Each number is 128 + 32 x the weight over its row's rms, rounded and kept within 0 to 255. Layers, rows and columns count from 0. Numbers have three digits each. The size before them is the row's rms in percent of the matrix's.

# up: layer 6 MLP up, 2688x448, rms 0.0854, rows 1963-2062, columns 64-127
# down: layer 6 MLP down (transposed), 2688x448, rms 0.0873, rows 1963-2062, columns 64-127
up1963 095:130143134069175091087131109103137122117115135072147121098124099130145070194114115103150147092121114101145144150117098137152147148107108140101119123131068106081153165189174119109092147094140204
down1963 090:102131179146104122123136102169147149136131172127117177142120162137165175132084149152158115193118147105079104125149194110086155136131175171138160154164207187202151125103086095157077126135093073
up1964 108:103150135134073159114100134082082137166100170085115137073130164154133137130159163176116113143108116132110135189153094159125132117123108118126162124085092167171142094108144148074144132164145081
down1964 105:185126158135128138177092084192141167131105102087128168127128095080089144179158082121132114099102166156114156085162130152115149093171086200140088132140104115158135140161181148113185146157157152
up1965 096:106108159131100097149101170165155165100152173141087099133106140112073085108120125066111135148108104145067170179115127099089089169108134165110097136103114117112054109167113126139171149140124163
down1965 106:116146082198128191133059095099126141175051093113132165159116121122095193163138151131106142132136137167129064139106120185106102125107114113121178156150127108137122154100117198117139148107166114
up1966 103:132131098181151054109098095110036083089126155107184134186133144172124152131062144104123124178187173125131130131143115125143119130106088158140124134121075116112121088191130142168166107204116103
down1966 101:119086129116091182188076167147144103147162138113107138094107120106148125169153114119148100125088095168092108163084107136108133150134170080100125162142187103142150168120092105072149110115166111
up1967 098:079099147061128112110206114129110162149087084125119144094094096181097125135135171096115124084107137140178081119120123148127143115109147201106142132091118153084156095150084123170118147135107111
down1967 097:146072121195167127149122189180194157143146168133156129164137173100151131154161129155147129158208141079157115161134123105069125135132140074139176096098153151145159134074097135139111132114175170
up1968 097:150186151171101143163119120131124099140055069115119169048111111086185116111119181128139208155125166132088049122141123082120105157033103098114117220129066164144144086161088107102100161133104111
down1968 105:137130069126205125133107124146111146137131076122098167163161133149110135078099174101122119129145154134170110166101157112116172123150122063166151120114163149165115097156158122122183187130135131
up1969 091:138165043115121161141147089087126099094149139138081115216139103123102150130095160113106132142111115142108151124191117158117127108138135160114139149157149123124166158143119107123127147129158179
down1969 103:164120130156124132108164134044133081102090081126094107135099114199125118110122158164138101085181166134143138124129123118160159214152065178118120160093095145137136124151118109196175149144108155
up1970 098:080121105169072131123075165163151126132146077162178138167103133171088140128109162099087183119087140112098115129112108128140212099171176113173132112105131114125088107160111117133100188162135135
down1970 094:170110085127145122149160113085177125064140110109092135101132156137127142051109122114128077144135168140193135084167160123064121088128100150075131134134162182097137124150080187156171049110141154
up1971 098:134113121178197134161137142107124095096166171100118197149112122126207181151121159162096104137173102194126092164121118169089139191093183082130167123089133156113148214162111098107189171132116121
down1971 090:187150144111108139085150126127118191181104069148108039110125174134082112131127066096134111114131177081135100092105123121144154124147116135123077124209143094082105086151147141166152109110068135
up1972 089:097117012119129107090113177148158141143111109129060110127164141174145143074082100182155119114094151159150128155159135124105142171100112097068095117104090122160160072076150157140077133154115143
down1972 098:104101171137087106142066149103112137155133148130147137099157117084096147132126147100048097087118130131097187155172081199138119104150179122170127191156160170128133154148109097131165085112187143
up1973 101:089149166121155123141095108152108143128111145163130116114125131114113137085201128100123149128065144134136119095179148102183091124212111060124170133067107157056156127137117171134101148103141140
down1973 103:141161134105080126104173172141099117165105117156119211147182107156164125123149137085111111067131161141122120140089178126124089082064063165043114088142169134174118141119160138097189133199130103
up1974 098:119139108139128102129117111119099115192126154159127173073086116073085084139154156168164137172147138121075137138104136125093167114092095216123181154146072127205082094129121177208153099113150118
down1974 097:083106144085154182108082105138122148065102097135125115087165118170149160101152160073161122088115135175172061150113149066180124101122092084146142129108161132112187088137142115084148155067111088
up1975 099:153156131125120151085202121172166072148200141106139170149200136179146059158110100105140123153160098143131143149116146163107148121151144130078137175113125083151076126147098142157120084147138144
down1975 091:142146158129171118151062113129122101109071158162073096119126150064160173168128142141181095103077104114128085064153141151136095098132151141143162076151148198093134213122108084129110126099124054
up1976 109:058103161143084121061210068161130163161055121139172163143163114163150128105131071145086200092105203130145145095165119135139053120144148122099116083070107120051087096135114091156175080130136132
down1976 104:124178181106170117099111145140110097018117120174161107142120124169124177106081156146154134139168128109135118124087164124120118088129124133152155103136027164175124168107098176102031086103130104
up1977 089:143096124153176183082161163127140139130131119127142105135132077117150102131144162124105158146134236160085131144154141075179131140188130098096138112188112113118081150202085210110099165187141117
down1977 090:143135173129144114186088126145111115158164171106161149109226144130099156121167108116125063125139120132149160171098070148169126130111120143107141146037086113099122148128167060111102174138109121
up1978 099:183170152141124155139181117081120204102079155082202158116152084105180146098143074083125126127138149114103114144123147105165123130091143202187092169153140175143127143112148145156113138160088151
down1978 106:133089170117085085172121118061118183154167142164117142119084167125065127137116228164204139076071130130115108164195159133101100147156161146117168141075185125117113129102114165088144061142143081
up1979 101:154113118141129185096098130147152134157144166158107131058126068138118148128197116116143097131123166103116139147130104143121128093109098136121123125106103151115101145190150131155096108108082140
down1979 106:137138164090106156125106141127106109145164113139196139189184141138187186173143141031117177149082113133090136138134107158091118152183154076144111150087176141174152157136083156140199178172116148
up1980 100:114147098118106117163114095132128195087122135123104114126113154176140143125142091164123113082119092133118128132147108119100116150122134117166109145156188143189092093131130155163091105129140169
down1980 098:138048142149148133090118200109123096184145173104127161130143133092111098177081111079122112082103169155141159114138103148162175115122129139104115132152115173134154141100145096133080153083099119
up1981 110:146077091171110155165108130186188149147113171151162133165128148130118158083101126177129164145085214059197183128151106148164133126129105128114106111100021099112115152157080168105136144114115177
down1981 112:182109151098130153101164146126131109123146078136113114114211140089231103155124089102102145093143113084138204152128152132096172103139134054121167111131200119121088143115086126145131132058111085
up1982 090:122107134158141144167142095164126089148103120113141122084193136148111111101111135161112088179144132205091111129101156066152188103104078122071159196162154168176116107116121091124103071120116072
down1982 089:100160124128081113110100126134140197101082071158109106119105073145129145147225103126141067115093140060153141161127096171130101153162165113131153120123134079086144132119079160079116096148114180
up1983 099:135143122117126136095111109146074115088129161115142118110119124157116128154102150087189064150167102169110134107104153126144154135085196085164101063061193053094145171125114124168097139108146146
down1983 099:101094144120111098090139110169076131154111109140047139148179165190113123083146160197072123118111127121103109177100102127141054071160135141149155107179119140135135104093046111155177126155133120
up1984 093:192070160125104124120165080115141109086103144101175112114119137169134108065116116109124127153116141166114089097133097179118125174149132164121142153108126125128127171140148058156113052120183164
down1984 090:072142098123150171124083145090088165148152142159049143176156191155140135171131177142064142147153101133181109112130146106126154083102159098105165103126106109098075116058113083101177183150131141
up1985 105:167090126099129091183154182173054111142111110164149137132109056126109121116161119137105137136112027162146122094121126113121150122095117111177111114129172113177177190126182130054090131146129137
down1985 084:122136095146116173074103139127182156104122141100140111095145130099124178050075108099135111117110217103058083180119144156115125095202110104079117137090094130130111090163036085170162093083105105
up1986 099:161076103106190117125073128126149145106160102123125143140157025122147101087094099189079083161116152117121118113065136083157158175086117196142114139147136184118169145162126136113072149065151130
down1986 090:113148168154050100173143084173136122150142106093127192098139143135191174198129093104168194129115128120120068172158170140141187066130164137092162155060136128197094135134049115161155114175088152
up1987 095:131110151154078141114092114099126100113162093130096097079113157129197156134181137130115139097149118096131159075079170149152182146108149136140132103134188111164179166128149084100101158127154155
down1987 100:177128114116168109133097103167141180133118139075119154040184116114108136081119113106165133150117191179164149156144098087114110137162140155131090127139093137204110131093080119162164158133086109
up1988 102:201149109139125138141101122124134147069110139109125161164110134106142173196148180084135129133118141195194144094089096099091084090168158145122136100131166159102099105145080144137132120177133193
down1988 101:094088145124178183196105101148128157140129134101073174131115122063141065103141099163088093122137128166149138161097157140115124129103151038121154165136101144105112174140123158139138159142161104
up1989 098:115103095165169150184129157050115170146083146083120136102123150091155146093133154149089111120111070116216125072119172199121106162095147195157138097070168039109088177171149177134177132112086128
down1989 089:135094174135156123146133130135172147081185100155122172168116092176114111166153113126114154093117161144064060151111138072133215173151080152096143153130140153134178092072115117164155140181160098
up1990 116:067079115078082122093172140111156087093107193131141228111123068088155120212152128126175120093153079130136151121171139144116098184130128120157120151150096126124142131163128122147168149133110141
down1990 112:146117090133165102144114129095058141073134167097096168114091105105128111124144114172063095137065097118122107121140139073150130171206128116147085172118130154123129171142103112167092169144089138
up1991 098:109044140119142149128141182117161120144089112148123122126083087081166134102131164127114142162162102164115111131088147176084125132027143070119124086085156199115191146156137108122154092143139114
down1991 108:146140135114070143116129043110153165160126168125129134098133123132141083116180102130139151086117123125113078182158181078103164131112110158153101113176118152115139153131117120154168137132094145
up1992 093:130153128198136167112072182188098127161129120121119135099121138104167165102160098113146152055136116167151168120103039110137136130093087091152115099108110130145122162090136112151096147089155081
down1992 102:140169093100166104154117140128088193142136147140106129129095125153159144210074132118139137146168179121107121153180134162134142144095147075133106110139149155136159149216145134101095141093082084
up1993 102:111115144185130168074153127110098153114131084046087191121103187124115150152138128119136175082120156145107173160151152150149104083129096109142147127102177127171161107064134057087136227126149097
down1993 113:145181162070091165171189088127146117119107127161129173172139145090138075105122129166079189086083069125087186123168109099089133155143143109134148123155114162137124084110138127118159111134126178
up1994 094:141100156118128073170155063127084147135147132213128089136204172134089126161127136126021150110134098149135158114084161127155155121085126151154045161087107086174187177159140106143122154120064167
down1994 098:113137117064147176056152130107116153116086150109116155149111146191138113143129085119146131145123201113153088189163189122139130102119103166123144043122122095097110143123121159159092132051162096
up1995 095:127107115141115157124093148155137058175152143147169173083062156094149118123158145160135132125159135115074097119164145173126150114125148122174127179116189190140147121167153136059138145086120147
down1995 093:174212188115153074143132089079139109125059141140150063155174087179119132119106140171094086115100135182189136135099089090121126164087093116158065087164161143116101144065157128111116147155071179
up1996 102:058181095135114134128132110163176184152129167092092120161132095129158153147132161085130154140157111137061105099149098096172120149108171118129173101137114093137120108139131090144149194117058101
down1996 096:203148183130178078131163165122173100120096116120109090130126144115124081093123073163110162155111117073172129101120182142138130157163107117126084120151175144145191137131226202130034102125145155
up1997 100:151132142113169187145139156120143091166151078171171121171095191085123139146104118159103098130092171091157089134120155139123144116114031145095153107099078189073123114122118150096074151126114120
down1997 094:133182073095140112150093119172089155136089142111136139123116072171089089108140113067088043086144066102093093116122171126179135175149203152123085127142142082170097103118106130158128118178128144
up1998 099:141124123057151099076122122102110145160131134137128137142147159160121113067130121132146148099137096181136124126130159080069099139061102122119135167060127137154179153103087134127142096210112175
down1998 094:126110145129134147158144129156170050110081079151104118121181099128116183117123111118146114107127150131139124110092172110134133099165119146096109129187159149105044137153153161136066193115089088
up1999 100:102094158101084096154131151105127145152102130159091131143129147123166090128180105098190160105140164154102114183159136193080153122130177147106117121145178105148151168185077135121111108113154040
down1999 103:123142132125139144107110130157091163135081151121099082136119160147134137140153120128115090191100157133153175108117151112130126117112152133144161104122134156116146107086146050177095100109078078
up2000 099:143146137144089180080155176118102097101147105097168165101147143137143111140099148156104094120145121146089083149090123126101111134074137181127143123113128103113085155126143136177136116118155154
down2000 102:074079083144111101128144121098117139135146099109101173137142063193131155151080135137050129098158134161145110071128108148156107088156090121157120117138125123103156112095120139138133180151125065
up2001 099:197131094126154115136151152124145178112136083109133151137166125131126177081135124157106161108158178089111155130205133143151102086109143048142084175122137070119168158165075049092156068200132105
down2001 098:127093129147081112175137130203139147123170098131129108106119133132093102164141128069156094108111081163153065090102122145115151188112130146140154084111143174092090160127110194130082195125121127
up2002 103:122116126133116117161111124101130085145103117104159160111110063171175137127078078103159171126145152075142079175137146161143118160127185183097147103139108121113120106147075070165142119134126099
down2002 108:123099082147182169084144098164099139140057142105079109126081132127094147133105102179116045148100024173140164102152093132095135178133106145169119161171111125073195103137156162102126126121116154
up2003 118:122135094098136087141081156171137131118120113165107173114103091127130094136184186120064097095153086166128134119089145116146141096156147143149167111146122105196180148147110176103105210087167185
down2003 134:140119153136111058190144103122129102078142120142107165093119092095130076145141182111112102134066169161120127103096133135145118133179152114106142162152197117150145099170093115112105155103174167
up2004 096:124074058098115130113094110116154146126091187185155140138156130175143093139082098124162155108151161133107124151164117143134131130081098130137148147166124103116123206145175135147148086174143121
down2004 102:183129163127074088178163109167065153112133104109150157122119079113103172123104161150144093127142166150120201123170192139161200126108076125152108118149127170203198078167166139163106089128100123
up2005 101:100116151134072149112142122141159119164127113119151094236187147055047140184129139077142132107153100159174171180151114111115150126104159128086112131111163124164115140135151148181160168087149097
down2005 097:136106171091122088138135149147117138100162194119114102090175106150119142130095019210133100152195144155101107113096141139098047076178149127101075149096163195116175112142080129154119112124168141
up2006 093:102101166112119135090076136174098123089083096129125081158129109130139075094056071128109139128152143128122083139123132150144165091162083110144141136126118097147089159089081132133100091110151107
down2006 105:143078117134173108142119119164147183142164086121154087189115112101146121133147141100152164198140131116157129142137151126162115159122110161136113181150129169130184084088119095077066136130133114
up2007 082:105153157182125148189153180157144100144120158174149153147190100106046116152071112071199164175136157156143153123135150085123109106116124169090220123086103119098115103113117108120104183151177108
down2007 094:125151120100153129098084171154138179127123134148133211122110107180109184138127135145103107115123114148127095103161128169122123144138098125076106137136143113155136145123137121117209118084133123
up2008 092:108121161080100096190137128077124172132094112159115167119136102116154060163076091113077158108113126104124138113174136131146123163094076074065156140162143176177106123163081114150170104177144065
down2008 098:199128153118169146088139130181202154130098124142145142157144142108123156131207191133087159125153186112154124197115102110099193150081163195150158148082061183171160108150147144162122109160072148
up2009 096:113126100146128125164149117161129099130157120126115128119141095126137177073131127076122157115102076116152115099145129122129119117164212151143097183126170170152171137133129092088064126166176193
down2009 098:125100123084097166096121161138206190106153136108195073138147126169152149124180114100104154161194153122137166147106124158127114133139140063118162099151118128097150126157191165135118128171159080
up2010 103:134154091113146100098137151149085200149143141090090092103152095136180152144147193187074124043136120127102142098111170159160157055117121134118126186095104151138055091108113180118088070149152135
down2010 099:124103124091133133127116102131153084120112118146180117104120160162082110178144058070155143162106190143162123165134089165182140141082116143110120048146128078107165164121119124148097132110091154
up2011 104:133171136120147132133080021189067148086086138160071070140145144116149136149118186143144089110174105108110042133076136082122100137185184166141126108113122131135108137168147153126095103099127089
down2011 109:134127107106176144124114150056116183149133173157138139093144095102196129180152138050127115116084147173156187071143071110084097167134121161149106157144109097163116196136169155139137209187099160
up2012 096:113129129121089101073178172145141115158079114098098130153097117082114080093032142095126129144220097156167133116112130124126096103117178179098112114183145157137118132140088173115091143091166121
down2012 096:135199084136208173111120123115157121095176154117098163103098136109152121148156115149094158151035133125103163147147165122127116165188167152136183148152123126111163110059124075151123148158133121
up2013 105:121092144116137143139149165078117123137110182112128134129175113126114132161090148162102128098076156098121139114094187110135180135198140154142127165135058106156105130149112060089117131086144101
down2013 104:138054149136142134150125222105130117167141126202117188168106092197082080123091156138119106087157144104157141098134142070126172179103073157081116130124129160155160112094154119159174080123140093
up2014 094:173155166065141131121136152165165134141157121100131100119123091143145136139121180086106147149202122095101093145136111096120151133134128163211127084110095121084140125145159104111142113083139086
down2014 093:144072097137173161143157151128087146091066056103094170147143141127075079132149105145141161101119119152095107138158167126157085092098125105084149137097160150177141123084117127102142066174172108
up2015 104:153138109134117149145118171159119101144120161109125125131153101151131151165085143123110164095117180205136148083156124129166111159173119180103105180133134107144070122085147090178121103118083162
down2015 105:115135146045139093166103123154151173074093125147177117160135175064110096136152145114138128102184071055079082139160120149137132060079167118128094123150161129145156146144054161100109171127136165
up2016 102:105073152134206169138136168114114101116157063115101098130130082102135121131061181168082170152162109081140136127113134146107109062108157124136131124209117072109116125094128122081125136149131101
down2016 104:152146148117152090134052125183107159116143196155122136091114069090105112127133093097133102119137135136172128043097122076133143150185132055128128132141104154120102136185186114159075129086130124
up2017 098:196090196158077182107163141115137145123124196152060194177102136140091147122084135170162119131082106222083202107122133124149055085073141154125162159168113139107079183156099178182128158155114099
down2017 096:145184104141128169114129083122112145086121157133139087128155174131041158060166116112167135137157168064183081132154112188087146201093197167111114137100110142138160099145151087112197132144166159
up2018 094:168109145145070120118162142081082088133189109159089144128122137120114190082108131168133147098134121113168142171118160084107181140123106132166143163101105120077139215098175171063165170106176121
down2018 096:135187243167190109109111082141162148151158142121116166114083123091083095139209140117105112118138118168154061101154133185180119123165155150141137114120128088151103061153114138165136136108159151
up2019 097:106157113078119117181117110148130098116182162163104142118137133111098188121131228103100145116115162102105167134145174134160214165120115118093125094125103087100106165143154149147108148177123135
down2019 097:174148126125125057137164086149164140131119113145126163124192115168130104130131136139122119162090096142127160246090105098058092083149097122145132141123180098133152121134124123130106192150089123
up2020 100:143120087138122094120190135088137140180136156145096098172099107105138139163201097154105092126147193123123124122110192155123116082117095152097087091165135100131077103132183126146166074140178122
down2020 095:139189156132172134138111148163109170083123152178147182105167111199157128110114172054143165147129119149139117114157081091159134133161140150148101104052133124127136156155075137123142188107143119
up2021 110:171157143136124111171102174184126147144105114092100090189142134070147132115122139074106131180098080112133117079100122104085102171108108098177121139141111105135131101170113151100103119112146109
down2021 116:158134100114120165164102146105121204106129141168165177188127126104162136059192132153180098073100113100090141062140156123143076133152157138062108071166101143130136143122074124173167142093109078
up2022 096:105114144192175144100156144149125128157138105138165122059086161121115105103079155097163139137159148129126134156146177121129090197156142141140139101105072110123122145141158199190157092132128116
down2022 100:157089149098166088117196149154126079126156167143198168149145149113122197144139107149204127160165140158144170119134091221190117116107124082176121158172116181126204183167174113140139061160116088
up2023 097:105127177146159167130132188148091145161175151098149143171137132172079153127167158138061103112130135108075090103139074186107193101113102108178119127105094175142093148175099112148149062201113106
down2023 094:098134139108099107086125133106151085157139111135098116082123139109160146144148167146178165082130173125128135137106145074128119143123102147059124056139120108155110110092211116104169183115115112
up2024 096:137056111135166144121123144131052123132130144167142116098099059095088197115089140154100148066137173089129132179133124193089099188132098146141186142146141160035130126120148108137136121124119132
down2024 099:140120175113144117147100155157182119118070104116171164157115124214157036148078114193075134157146102153093141112141128222097065152188130123099115156120204118125164115139136143182151131179134160
up2025 100:171131176051146122171109154149105101186132117107103169135100144128142117094117155103139195175221152117089167071168168190198093108105115180139129167115119089095141130116122107144148145124171082
down2025 104:073112089151113184079086154145178164135176187138179104113109162117134120135209081139141115080142137131092137186104126136109191144104150146094159149127131059158153192096051118138181122129139187
up2026 096:082142151143108133116162135153115093083144139173121150120089135131177079074081148146152128155127112106082159115128130055193113127130081101152114042153110165159169163132123163097115071123147127
down2026 102:140104137137149163072120150162127106084114135151126146176076115188066111145164125154145082072122095156087129082130125111133111148111135148140156204182138122098072146092131186126196148141131146
up2027 098:126159080121104100118135094089105148129077102078093089129175061144142136140149120117124120156176099102074106135168128055126143163117174199148101145125067121129045111160155122133102104117133184
down2027 100:169148124167114135104141093126168131136092136145133138154124164081105113103123139119089174130149152089148106076136165145139075105090104069063176110111117124111182107139129103126121053130120115
up2028 098:142145072132150169092151195114137094092110127080136144137165137147161149085142135116117092139129133123161178076177164171067099139177117064107138133115100086160188124103142150158129141105073158
down2028 097:137086172160090097129114138145091157142127140180130111156138122133167102081049159144122139168128113104124146211108086114176122191133139188145142113122106179074112072143095124130120126122153072
up2029 097:141092091094116150137179126166125069128186136121169169111085238148081135113112214193161125080157184153155231165126169193103141116127101126100163098158118139122116136117136129117103088126151099
down2029 098:172150156168143210139127155179118177192123088122122142137103092174155127154124093056123161173153100200096107066136147139127134141160141126130169158152123060129075148125117131115219109141099116
up2030 100:085084118142134102176115161145119181102120120115111096062105140109168117122130164120113117091165157042176128109114102116087207154137112100216152092143168179076106126131137135144129120127162151
down2030 091:178133152122117218137161154118137159129102111153073092179109095128073142097140126120088165178166086176138146167186184160180095092143155197055052111138146137123184075193141117167149144117083066
up2031 095:121140126134143096125188096118070121135125151138178162094147176105155031121179123123164113161108175098148148105136096066107166177141122158115111106080193164132168149128091075165134165055161150
down2031 093:110114147155102109136113112144155141109150174102163131144113119091128181115146142098181134042153082140160103138149127186169191100103128179142133100141119106165134144148125177113098083199093086
up2032 097:127091143096101081134174153085112152118136156163131188137116178080145143103131156165147175104166127078162132111126126159090183074135077137157175116162061121137132086089134177106226101126130119
down2032 097:162176161159200135174083149111172094166147158120107076099134136094112176180094097131109159166121144128127086141162161039161128165150138115090138182134143115147108155142074133159204101153125137
up2033 097:092202104106084137147139110144134088114100143117178140211109150152182112096092097136119153205110168161121127111153083134124112120177085173117090147185118134153079074169180125158129077042103176
down2033 101:166151137152175152142079144169129102064147167108071108127107143123093130158129167137131111092191101114160111146108094160129159155172125147144162124148110121112120156090087132146079176180108097
up2034 102:127172077083099075147140122055106144137106129121105136139085101181160147145142134101108081115167123095063075149156078145090149095116134111118167107070192096105117113140168097115121131171167142
down2034 094:165111165175102194141144107147140094084073150124117110153137167105101172098116182126124158116145129167183167119066112125108114189139116139185114148184089163111121152148137111108189105171147118
up2035 094:126085145179115107100085117091150126121180089143123132139163136137105109085138146125144177138200118112176159110145124094166150105104106100135102092076226108112122174087115130095111148108114110
down2035 101:130177152117124124083179131173162075034149141152178188210093133183128135155176113135131148105181097143167153143160118168133101174164116189154132129183121165078195067085135111093091028180186197
up2036 098:122153131167139134131090114137190137086219172125110126126182140104185159089129095167112096125167119121134092133080130112132117130168064128129116109181108145161143164123154185132086140085093151
down2036 094:203154121118133143144212119128117103173051151156147173114067166172057092187087166108141120137092104129057156167146164100065119167152097162161155104122136119146110114120110099078113091086088099
up2037 098:101137177124114147102176188111085116082095112089155198094111154149201123152168096089165065086158128093110115103134186142131063154119150127114161110127107134126141081128139112135054088154123078
down2037 093:159112116104159137146130151147199171146152135123074102121140106122072100126107161106159177146072183160158110125145118165185140105126099143131084149136138111134105179133101123152140171152083153
up2038 101:132146081137155156086220147154182137059126142129122126098101151078124142134113050138130099128099110093100084090090121125140165111138115126151134142169117173126155100069134198124087096102082088
down2038 104:096061190116122151170125120128073135133131135150151102099132135142136120067141134148085103166149140137110194182138102153123100159120180145115124124105122151136090164114101104142080165158075156
up2039 095:105108138171140120121150133125133071158123140074119117119157118086114199144115078122129127117157117113102079167118166140196150135139090141070140146134151153129081158161142149128141125158166185
down2039 087:134150140125133157192118171069125159089155115192123154123126136169088092104146134168139118101117160084162162136121126135129162096150158147187092137126093107128143071144137106128123097139053097
up2040 103:108107124177097104129061145064157138097141104127119104110169163108155096103164089207049175155086155127138144128154154081126144180122099146136125118123110119114123080117132094130157116155180165
down2040 103:156084141122145162094144186181140054118070149154142100124136141087137129099117106155194106134137100112109139112047133170105178107096141119137155117135102137191052177105126168126066121109179139
up2041 099:166166123081149150124093113114136104085132136107141142137166091121117056129152117133134168134139135064117146070137092119162087122164122115095103070075118128125090143104075096170187083075132129
down2041 100:100085146147114118138119080146149119138179176166091159160117094140078119172088171101150156092139111139070111107106183150076168104105138151072087143094123160142157161164120058114132171127160138
up2042 103:133097123126120143145164158089156133091117123187190136169174135130129077092131068121146113150159067128082183059091078122133125108121142111093159125172122097147148112171112104154128188175154123
down2042 094:149079070112143104098108090166085107159092137094113123141161123156107105133113088149104096127198164143108069143109129149087145144114151149156108075110131166097125146082136138085077160108090135
up2043 108:073166147099144182115098152094135186131078093107039180130140159069186110179161111122160144088117132124112139112160097133163138143095103131133067175156178192139091191132145157138193128072122162
down2043 110:133076104102115171166132158136128076119176219108096182180148137199146151146127099107081167103158130105102120130126093112133082105098073146118115140106127137100153105187138105133142144132172143
up2044 081:104134145135136099167112163114078136151153119119120076075087068090146121115160136089114139088117142088150137106122130118114122228104111150088172128140119126145076087145093146128120181113059140
down2044 094:119089125109137154115119169148132122127100156136120125136138063137182095182117155126114118056119165127105093149115134140184111130165101107112101137153130138108215093173122120132115133134076181
up2045 111:142110109083074150189161129080080148117076115090127141114145062055170154108123126097141097125151084173121130104169183136095148128162151102170079106142140143126100138156129077100100100088118133
down2045 114:106138123151146084115150096120181170130120136132127145079103146071100160138174153139144185129104187107108173154084174151179108146146182082153105205125142138134120160165138185136177138169153152
up2046 107:106119078149087142104122164110149139118116160133103150080102142071172111149100097108114177152083104091188128131170199122144102133097120126110106129117134112178158122152110106142156105151097136
down2046 100:157131136127139160190128153142138163157186124154146140158152099123142159138167138151115081059178148203156166143130122123068204108133058155167126055132107214080103109096112132130100162150191150
up2047 101:131115143085092133125175116164116157115118119146101073194142123083170108148124140125145141153148155122179165121200115144103088183090112123101093178064160178089144143142137135155119201177142118
down2047 096:133119135061131188141157099196143099108157088158203168107184157078153207061126110185153064100141116163130131124164154100174171116068133110125165110127121103145146150093172087077198133126113146
up2048 102:127112094135137164195096156114054125103140134138127184134150156131061145128091079122138088121077111097120146143133171145086068136119144189151155116058094112091085091182134109176118138115109132
down2048 106:125143108094155112068116094120144106122118145116179129105174129080178157151145168114121170115144102119128099115165125050100148139178162146166081166083129125155092130081128163135145038160122154
up2049 101:153128123149105128104120106110094163129172083152178085138149117096142129169146155076122144158173138145150151034063135145091136075130110134113172151144166156152138098181156139137156098118080090
down2049 104:085043143206192143148090128076084138134103118160172118117159081101071122124154107173131190124114100142106170060133067124098079115155149161165132102144082140163125109123123103136122173159126107
up2050 102:177180131164121111148119142172068162120106117111135148132108077178081089093179165172142180131104078150147080136118142113106098156099132145081136159105102113153129125108094155143125160169089132
down2050 101:083048138130150165140093157089092121135140161127096130093152180097205153168075198149092122128092187061055137127157116115143132102122097166127146103174153099102155178141145082155124105175142107
up2051 111:141125098073168144110164108138080148060149096149166111095107140098123111108160169118171141139071115142138090068086139129170127108110151068125163151157063107170122102090094183140076123140134154
down2051 106:101133165147141120129159134166128115193146153102192096116095118153146137135107127094087122067141165114114169092106065152148083133189055104174157107084205211068150095142126166097114117094096142
up2052 090:161091121140100123176033131232158195134098117149071166103116130110076191114190151122190070074133108164083120131163126120101062159120105120150096118168200077095159161160195161079161141179118116
down2052 093:129172153129118074089148164108150111104086180120190141136153091128130124164153089127109093125086079134188124137136129122098068146135180103115130159119165128118122063120156144160157153095157183
up2053 094:125138171137066150115111169140139129125074134128145154146084101098148086152126155103134124092093100072117088095115173059137147184124079097135152118147126132168085147065129137141170097155129070
down2053 101:164150069138113085134139076106111108090178148116130090101144163233163130080129088114116137101092128119118130133112164123161093206151126107097172132132126138086157130189117062131133119158159124
up2054 103:105136145101185157115094147182116148122174179108154107148088132078119116142128102124126182131164145165119138121090112138094137131139101155081121189105098176102104145122093140081087133177144114
down2054 094:120134091176068129133088134099145093126138150130078147123153160141196152150175125097115113142124087088159113091143117091158174083169129112127181147137125101168176084132172069134112170104202104
up2055 081:102147139071118117124065134119121120090130164140108189144118117145091070124122108140131127067112116145152168107145075164161158184107133144108134124102112128097088078107100127208180127087109158
down2055 090:120046209144137124193170169129178152107154145105144138121128139200162142114154110155134122146147150178113207161179104106159130140114046158089110119118082068125106137116150124093158138127159072
up2056 094:107140110037106174105148045159146113138127134058135187109143204141104071119156128135080149109130175131152092140148079147068134113143116087092126095110168087162147177103103104129099113150105175
down2056 093:141146160123129122141125146155094114104154110129136145106121137160205168112140119114155172098161095088126112161139171149174099172128074149139150145166114162115126150165059134159095111207157125
up2057 102:143092126110102143111138143130105114217135104121100082161147159153168121126155125142160107180122157134144140137167172144164170129161141115134179172161123178089147161113109165159123155124121101
down2057 122:110193174118134134174170159146104131086133192108157140104087076131126140182135143147158113120130126158118159187136138138114108103135131157149148183132117098123162129052152150167121125153173145
up2058 103:172114115179136106102103114161123112146119149127127203148142183102138117144188150109132135107126064108157127096183148123094126095132107106149142157130101079156142092147137170084129102151112132
down2058 102:101111109159103140113097121107162183137211147104131126131123113105073131147124104132166125137130150204107162139090148097155170166127089113149126151117134101115100124138134138103114159077114070
up2059 105:140123122148152095092145091115078107097122116099155111073111154118152135114122095090092130155181064133100149116116100125163112115110152154088094135100153127126145105130127134153101146148143103
down2059 103:104094151087094119110117126061090150169132163159115153168116226196123032137110141145151191065103148146136070114148083086129180145140082073097182131136161140122128130143108133164144096151115157
up2060 108:074143139162139132066144145150102113121063125146118195104136070146127125136131138106116134122081123118152130171165198075122115124089117185148166105147090182133109127123077090125126113119114131
down2060 089:186112151070129179154110106077154153190137149116143130139130184125107160160143120142146129093174139145082127131124083150115143130110092066103152114108166049163120095119171137095086207183117094
up2061 096:099232142087097084123117083094095147134075179051173100128115155094120115139087115095109106108188116140126191138116156090139123109101143146160122135126126087121131155087084129151147095029120146
down2061 106:112162178156076090090069125164156146213138112136109085173116127176110099106127131130160102119121160097180149089086175151110095142107135171116126140091151215090119141083188121220101147133121153
up2062 109:077117118083117101132146112090173117118179091134128154125124173111153130127128180139132142072141090150150140113161123151152097116166138137147195087136177152132116109169146161122063101058092160
down2062 116:100090146151129102053157140153119104153137119117098147088105114113089111149202110071176106164105151092143128148134113081126126114123105101142100112141137094082135113121067095135202136116056156